From a checkpoint of a small transformer trained on Wikipedia: MLP 320 ReGLU, no biases in attention or MLP.
Each number is 128 + 32 x the weight over the matrix's rms, rounded and kept within 0 to 255. Layers, rows and columns count from 0. Numbers have three digits each.

# layer 8 MLP down (transposed), 320x128, rms 0.0718, rows 87-103, columns 0-127
143210207099103084090059117144190119125126128124107103084100123104192100095117133167092067112155148122115054135158099144113106099161133110108118096194110175119132084162092141118152112135114101159104099140180101148142162079090136140147146134155161157138145120150145121089131182122156123108108141087147065133088081079123157111111135150118180169162113108103151173094114110129158107147180
133178114075125150123176075170098128139098128132125172172141118119122101132149129070102136101126115129098155108148105133112133071101128137163152119150198126153127157124097066123111100106178175089167115152100134180130110135187166163124122107097131134099128160119077120150143149127136082169092149140154179099157144157162095114088167194127083094137136146179138162138125134152147117102059
125125125190184139138145115185131146101142140087095180156110132145109090033108103129147091052142172144174160148121133123161150153137110080106116057088136141069185187154103148087134108147139121153189192121164110151131095127153144114132096136129113124104101117125095088096169083172114144082107132159104099092143152077165135100091108140112139121147165101183090148070148108188110145140122
102104091144133123144094111167114106110124095137093124155133119056143134143151134099127117138132131087145194136150074142159098145140122164117119121059121129133097119102099072091134098171066113107164093142179115122093160140161083155075120136148087129158058181122118166119160153161164102118114067123130147110112147097106119116141125113055113128130181207128150174084179159139104174134096
157091151117112137130099141127099102114138157106132137083088125131103122143139072105157086172166080111156142101117172088169174100147117189099128170089071099150100161136163150117131151143102196142117163085122143158145119114127091154158119155097146089119119119145149185151070099124179103116163178102064140128108088105080136160132124131123129197165126086087046166171150128143108182110130
097126128108139176101135123088119152111129159142179059136132191151090166104141101127111048107104111151086068106087149152182141160151128162119141136150123169100145182126158134148106095124124085141207133127161127195126109134187121188134178146144124151150138104093161152134156152139145126128079139116099130118124092117112142131159155123157163081108169117108159079075171136102120107123137
109138067091140160099099155201122130079103128106082102164134086147150065128188103055121142138146154146157162096095112126111127170136173121110134162147084125101130124100166150077112169158145130088125145116100127122144137148057120122098158168097113188132132161165103107152105121157095105126126147132082124147078219081146132107088152128103121099174118105110158138060130152175111137147108
113118069147069116173143101097171159105189149166171103126121213140092170135097118118166098067133152114099173145098119117088162119124119145137182123113173133141121190153124114138138089139179196175069140108181158067155141160152156128141148117131107069104094122152163155185194168135105126157125117116173155147129172143092132128131130142181154112141119088179152117135137148078135108144119
123157150112189197125119066110155132098121125072128104179071133148147117148151165097186158139065119154158046174116113185131166120149141200104126123146144129141124106121079110091113103139113106137119132101089164104137143152094155116183145199054161157157094131153175039107130143137114126190079098147157102113144190139123130121110142199135092181127110104087083108137136104154150086153146
110127083108177144162149152111157030118082097151107105146162127111130122129106132115132106104130146068188101148158170116141143135112126134102161170101108132130117063114137139084099114149091122111153121132135123107125108134171180134096109156147081178115172106087168114157141166168095045141143104094081039156123153087136132058138079121168107105142099117137139115108162110105135064065126
094130118123131127159073155182133139107090159178139169126096108059111072093112103094098092118101138137173168100116088092122169072148093134144194184197201115079082207155150174100160137171085119163109128119168139129179111071159119095082086112200057116083138247096192086101127098112103145112105149123119115088138139153103130122105072094125097209098128179104138129079100156141112069084115
185100071155173093141168167127167137135094151142089091120123184144116104097110124110139135159133058143164139092068109136133129146203086169100143156221146155078170068133131178165101142126117142193155149196183119104071129084114088097109185138160136182130139158153146129139156155144125147134153124157101140117085069146108110114125131161142110127107158149156178106129154093108120148102109
144119133131096118076171096142130032151091161199141154079177103117137155146126116117102159173134105125161191153152181144151091073132109077089102097121061145165121124157067098130117140126166078160212088173112105110125142103117111175094168152151146117109127109166095114071188150132130087130030143088170123161078159179138117089127119196113111154153086107127162161130148098159163088168113
146193051089108139097103136161113108137089141103099051088156169125120170117119142099122173136116143138168113130162125150083045115113104103158138080118166136160144075136102140175087112111111150132121107156112120072099144126114147084133081155163146132124160103097187109078108129112126112163106095111132151136072102160085064122130123151163078063121127138137121108130140127100146086166120
153154116108103124123127159148228105149066117193157065147122189130141106151111109134136131112157156113043015099096134129094158143118158103129136110175150128139078103146101120094173120185112113129179109115146160124121164130135171107186098130134102137109148117148107209152099072110118105135145094139156120162160117131211111089181091128121116090147165178097141101143127126160108180159161
133151166197139050130149133103128127123093147137101171126157077120095185151125101113175186112116102136135116098106119135168145069153086146087143165189107100153145110163056143050150123157087174145089149151126117119137109123107146171091185117143172143102172103165145117085125191114143129154077146104132136094071094117137193123099114129093093183163125115152118165096112200136094105089149
136076074069169114113079156152157119126103119110176051141168102195148141125154093199211101113096136126183117083123144107126103121184082149104090164060119195095107067149100119150185161111099098131135145143153148144109135157103160161134119124142177092146121158158139207155117208150090118168165101147117037157141202175123084086097129138089135155109110104157135170103149091124115113140110
# layer 8 MLP gate, 320x128, rms 0.0714, rows 88-104, columns 0-127
120138148142093151086109181098146143105129107133170104074142141083137158164108093132056153100124153164154137086128057094074153130093101130119160183144085126146141129060152131138134099102121105101130123139092167098124110189103045085176123164090146112090121133112150154128060138068151074134150143144052110114121129121175187134147136111179127096151085129099066094124146056096105148132164
107113146116074101171150124104148109151163098051077115150113090172118123098177095189122157125083086160095165128076137109201157106153109210070127163107150157162114105139129176107127105090081119061130129166081097100111124094121133130066161136074134147079158136255075162175074106148105119135147161137141134121139185119160110137154083127091119143149120146089134130177151139088179093074123
115197176105195094126100136187177130106117112105131162107119093087110149104148103128134092151081112115087145152101079084171123104137158150097104146131134088127120107138103105086131113127104087091158167163161170082088165144121136121044105165084151108133141150113116167113170109110131147111160144128174140122097103098052108074103103100107127143138128093094134118115107163160165158116096
108165135196130117134117152132101156146139136133104129136114131103119126141139145152152128109114177104171112179133117181134129129108173156135116183110091128135085120149113104132080102137151134130074089155081145158148137154144170106082150098070106132162115114159114132118203172158155167112079084120162081105112180073120110151127066079150145097104163095126134128079126103153120137153089
083071126087146096126126117084082136064125117129132126092137068136113109167152205118098097082185118211133162101116127148075166101159121100099134164144105135155195123135136106118153145125167119106139101105113151105144148158096134115071167116073113130133049107148086148104083092104155123149085131156143192179094125211097121169044120158078141151181082150106159138140112111127105139133127
045117164116163113166169164111137130159124162159190092147145128128103161069091098083125169070142202127135123075179146062164097158128116196120150126127161084145067130123199058159127108103144116177171092104160115164156173119092167123127162123119126099105022105083140129111115135106079086075141107104124138131124185144127147089100144116101135131139089162102108116160150108134116131138078
031099152084139121116169154104162141126119090154125135066133168186109105102183155102088104124148129130096200096071108115154152181143084079148054160152180101116118195154126120157108092090114135121143131096092087152152137074159154135077133141130112145177139170184129092111146146085082105136106128107158143123103165166078084105082098080084182124127079140106136097138144103103164119123077
082113114091125159135096077099084168198133117104117131174114143160151136131108182131148133156141114157102133113131098176105169160102108168121110086110125070128108130110186065171141157101141170102165150076132138053119085126093019138158129190168123234114128144137084105108101117078105127125099102119084097174102175148127092163159163125164093187143077098104096150218126181143153123133133
139097125156103137165068138121077130132190137093136124163173116138112082157088148133107163131160119113105150150070089147083074161193117051143134173113140108146107134149061099137139159123143066111152092129156111136167124079155174103137120148142084072115114120122098101080124062113203156139100195143121181102104097095174038154146151064152088151075107181128167140197128152199138089076082
141154128162171098130101136119132128173133146090218110185175109140075135038131141125072152120182083206129147134117150076076203128130109135170103170109116088122165087145154138086122083176140100177150042153152142146201149126082121126118136145137125124122130135047122104121111085065104106143144098148203179143160107170076191151090111153140145095167108088117082111098090198112139172118155
114142190122155104157147102155131165155135139076187129118139153124140117165095115129082107106103172161165069081176140118086062144110140136151138090102124080157195147164166153137161121133190152112152148133091183104146152160129205172132066189072137136148129107160055127107132151137145139098126139104143135170108082104116157134118148179151117199134121142116137126141088075147107145124117
158115148137092152248096173125110103152117078145141138107130118093156125096109110096115129148108084171104123171084181147110194202141159117126120122165118137174123187131124148144059166113129136091175158154052089117143113161073152122142198118109181089163133119140151112092131158114132110122154147120080137076142173054120130162123173148118116134099085135097113173151085082111157051181130
128148108084112043112102147165128125165096204151114110138156156176141083124112109128193113166065122099089128152146148154068120126108080132087138081144155105125108134151148149111122147134090111078136098162160127087091095077105096104134148115106101166041120174102135123152077170123156120104132137164171124116082123127162111146099173135144112071097142159177068128135180180150118045135103
135158131098085114120144186186172084129139175074154132160136164153095212158103103102063114065135133114123130108136146155101054115149130110107181120159174121078134081110127116127091102187134083047152125138073124120093115173158087135082177071109114126147134128169124144100125187111171101159111054195171153124157168156139129140120174166102115104143088130128150100125116092112116145116063
147140121135135114123152126109153145188130061126112134125167135093133048143142163168140127118114199164058048119129152126133098101138152067131101125063088081133070130144123131134138120193107118096106112121085057075132129201194149136099092117092101129129171113148134124147115120118055141166123143128113113149103126159157176114073102123161163113140123178163100081161159097110173115078097
131049140058113057087120142137172158200154135143120097143132121096133152188104157077198101123106123187156194094081052061081187097116107082152129120112124130189157124109125144129182163134179117145157152161141106170106101116069184095128192072097119121136166119106098109124083161098137117111139163134097122076082162146170164104205141180189116136136102136178117144152130118150086103097191
143171148155078136178108134155107156108089154142175148173164144182151150039090130114077160122150129132114097106090168103114166085085114126120167081183092098169076157149123100118098145153123086126154069122129205159101105099136147111100133158164110114135146135098088130153110180138140131052110155118175105111173125159172099122089089091144185105090136154167200120163128101126060144230137
# layer 8 MLP up, 320x128, rms 0.0713, rows 88-104, columns 0-127
144129169158084038174147105139082183109167132128140130089142174099140090145162166133182174096187086153099129154128193065185164136102177136083148142056161110106107090129113132154140129173117095115173118147126069116176164171121113098132103178123144115111095083125097196158137124140131116074121148196121111149102122122139089175134128146132091139101176097169103150134102118127113134128123
078136174135131177137116150128171137178129076101076142127120109112116137141152153232169199144121056147113162127157151095119115134131104135141099166143118135126107116111142115105121163088136106145120129162110087135108136142150142110106163183135154113125086192154140127097161130150130138086123115072132255084164142134096107052146139149056148167118078137099120094177108166128125112117183
151155118107143118157133145120120145144113149179081169139134111150124086128134096197113151134128095192096132103106153134130147121130157089163106132132149151120138101125136156145138115102132080091125120122154112097109101103127142133178118126102124183097169086070177179111111084104078127055122186153038184144130097178083100113093101151202110136130064122123161133172123092189154108134184
076113129111192104131110115115146123170127131210091092138141146147104145099146118118124183113102117142108143143144079147111109155108170067153117091132146187108153121129089099150152111111191096084156068156179185118138108087165139122124093129141082165129150141143064064124172116123080123163099047122154130147134154127161119110135119127121137080107162185138186081098166181126169136144096
076124144172122105141143135116155123139087110137097152099071130147089104146137140089138156170112104177111111093171130174082110112131064154113112114163142112146154061162106144130132116116165169131118100166144069122152102158128116109053153135067131106053059085169197115075174136123138113086156163149132180129141141166096078107130142128120115112137146105198163124114133139100140118138121
129128128112067099058135153105109163139125053112162151069143178138158100129128140111127171082119142109119092117203136144127113147075154144142052124058099170099111125095120144142126155093135152095145139163175135097162148174149077128162107049128161171119132110166119179197121157078169140119123167146163185115088111126128135139153132079155158121193070147142135149146065077155098147168191
098165160113146122119140128157190092155138154137131122160099118201140099094159135142108103132119127103208152067136125127158135141135133122140073150129134089118192105101097079120067115115034086100144114144104151161089130106155100179112137167119092145148145141169081086106075108112089069130089105090146131112120155180174045166106153142078173120099134161116149060146148089139146174133122
159144132129040128196150110131105142162101148132121119092139137105103130081122115082106131078142148139131093094162194173090097052108116090113170114082111140150174114189140127141141125064145189172155191187125128107164179091077125112132122059104139104175092130068108139214124132134144122066123124118106191138143090119083124104185104117108095048165142123163086146131110171092107112114169
162119172171114177098146097139160130174153115112149147152100101159164130127133160174106125089158138095110172171113116108205108159096097177128106115129126126122159124152101050185174190153192187119161131150142129155089110122078130146147144108101160130110065148130077117126126126104168129058153134192183089097190122160156121105126141131065091114120095174138109159164112162080126169106176
158086108130100104060129158100134140128143139127151134117046187169152094202115119093141046082115130117144168094088107141185113114121180116136112181134124134151088099101099114182145140085092140146151157127115069105142104144169184117124079090095169129174129149152171138168095157138166121119129119116090056118129160107139133141182132093122126112162222126163201219138159095127112101150093
098105183108118120114183093105141099137120076116116146114130122132166099149160098206121156100128166115124088142140130183099114106059034088146115144081103113193081194129173110147100179163105135106125148094096122134158125126158112157120125182182124110101123064144120147113092059076156155102102120108154193140131161122105168116108164099117104148141089078098077120091141158128152151219097
143169080168158196086115131139104106119156105143068149164091191119129097126121093100085109140022113153106130120141111101131159155131147137110106101154195173133068107104125097101142090105096141153080154072120127102127132130106129078163059114180138123100143174188120104183099115104102198100164122146052147110156140165114186150134035154126140187157123151102151183151163118116127112157109
044112133153124122111131170128179106101184105138143182139125088149055079161187091103128126173125109158164118122115099175137167152178149113109083144096159140148131131107144126053147117173107145137114146103125152180144167169142119167185160113113130058178115144210082123115083076102078154151149168141053105153144144153155124146148119150121152127160067131096096131142124086144155104160071
089092153125156143145130070087058164114130119132102178071116065085084154136164152096148196174094125139148182136149156136147166079063060145066142128149099119102166120130099159171100149071121115119139157123149164126109146235122099158097151092161152121154096193109185156152177160132116144114078150116140086119109130133117156186105132092177149141098089144164092131084160115115143135154146
133117120108162176121155071135123163145166104099132096105087140126175150066119114133129095151157164117133087095199094108108122147130144149141133140136116130127131147110134160132133114093126049091211119103165142172139148116131096138170119077178115135097115177113206181107110093157139133084148097128160105236151149160073122094116125142121179091110119109095101096116171066085203167141095
089091187132098121125125190095173117143084096139165119123117109099075187152195116114137157143135106161139127089153098128088121153169128077123114174120135190179187118127062121141214184135176117165066184109141086135061097196112132071136141126122141127098140087140081046179163120164110093165138128163139193108135167101103128133135086196126080142116081104108066156129095124137067142117177
097139057142157115118081124077133165106079100159146097108144113139120173137164093112102111133139160142098145184157079096107162187121097125082065155139110121143142144141138119093125153079087117125117193130145142151129153136149064083100156154065142128107110143143162140084122166168114106165110201122080116150131155106104213101114117113077092192144102211135115187095119095098132115027153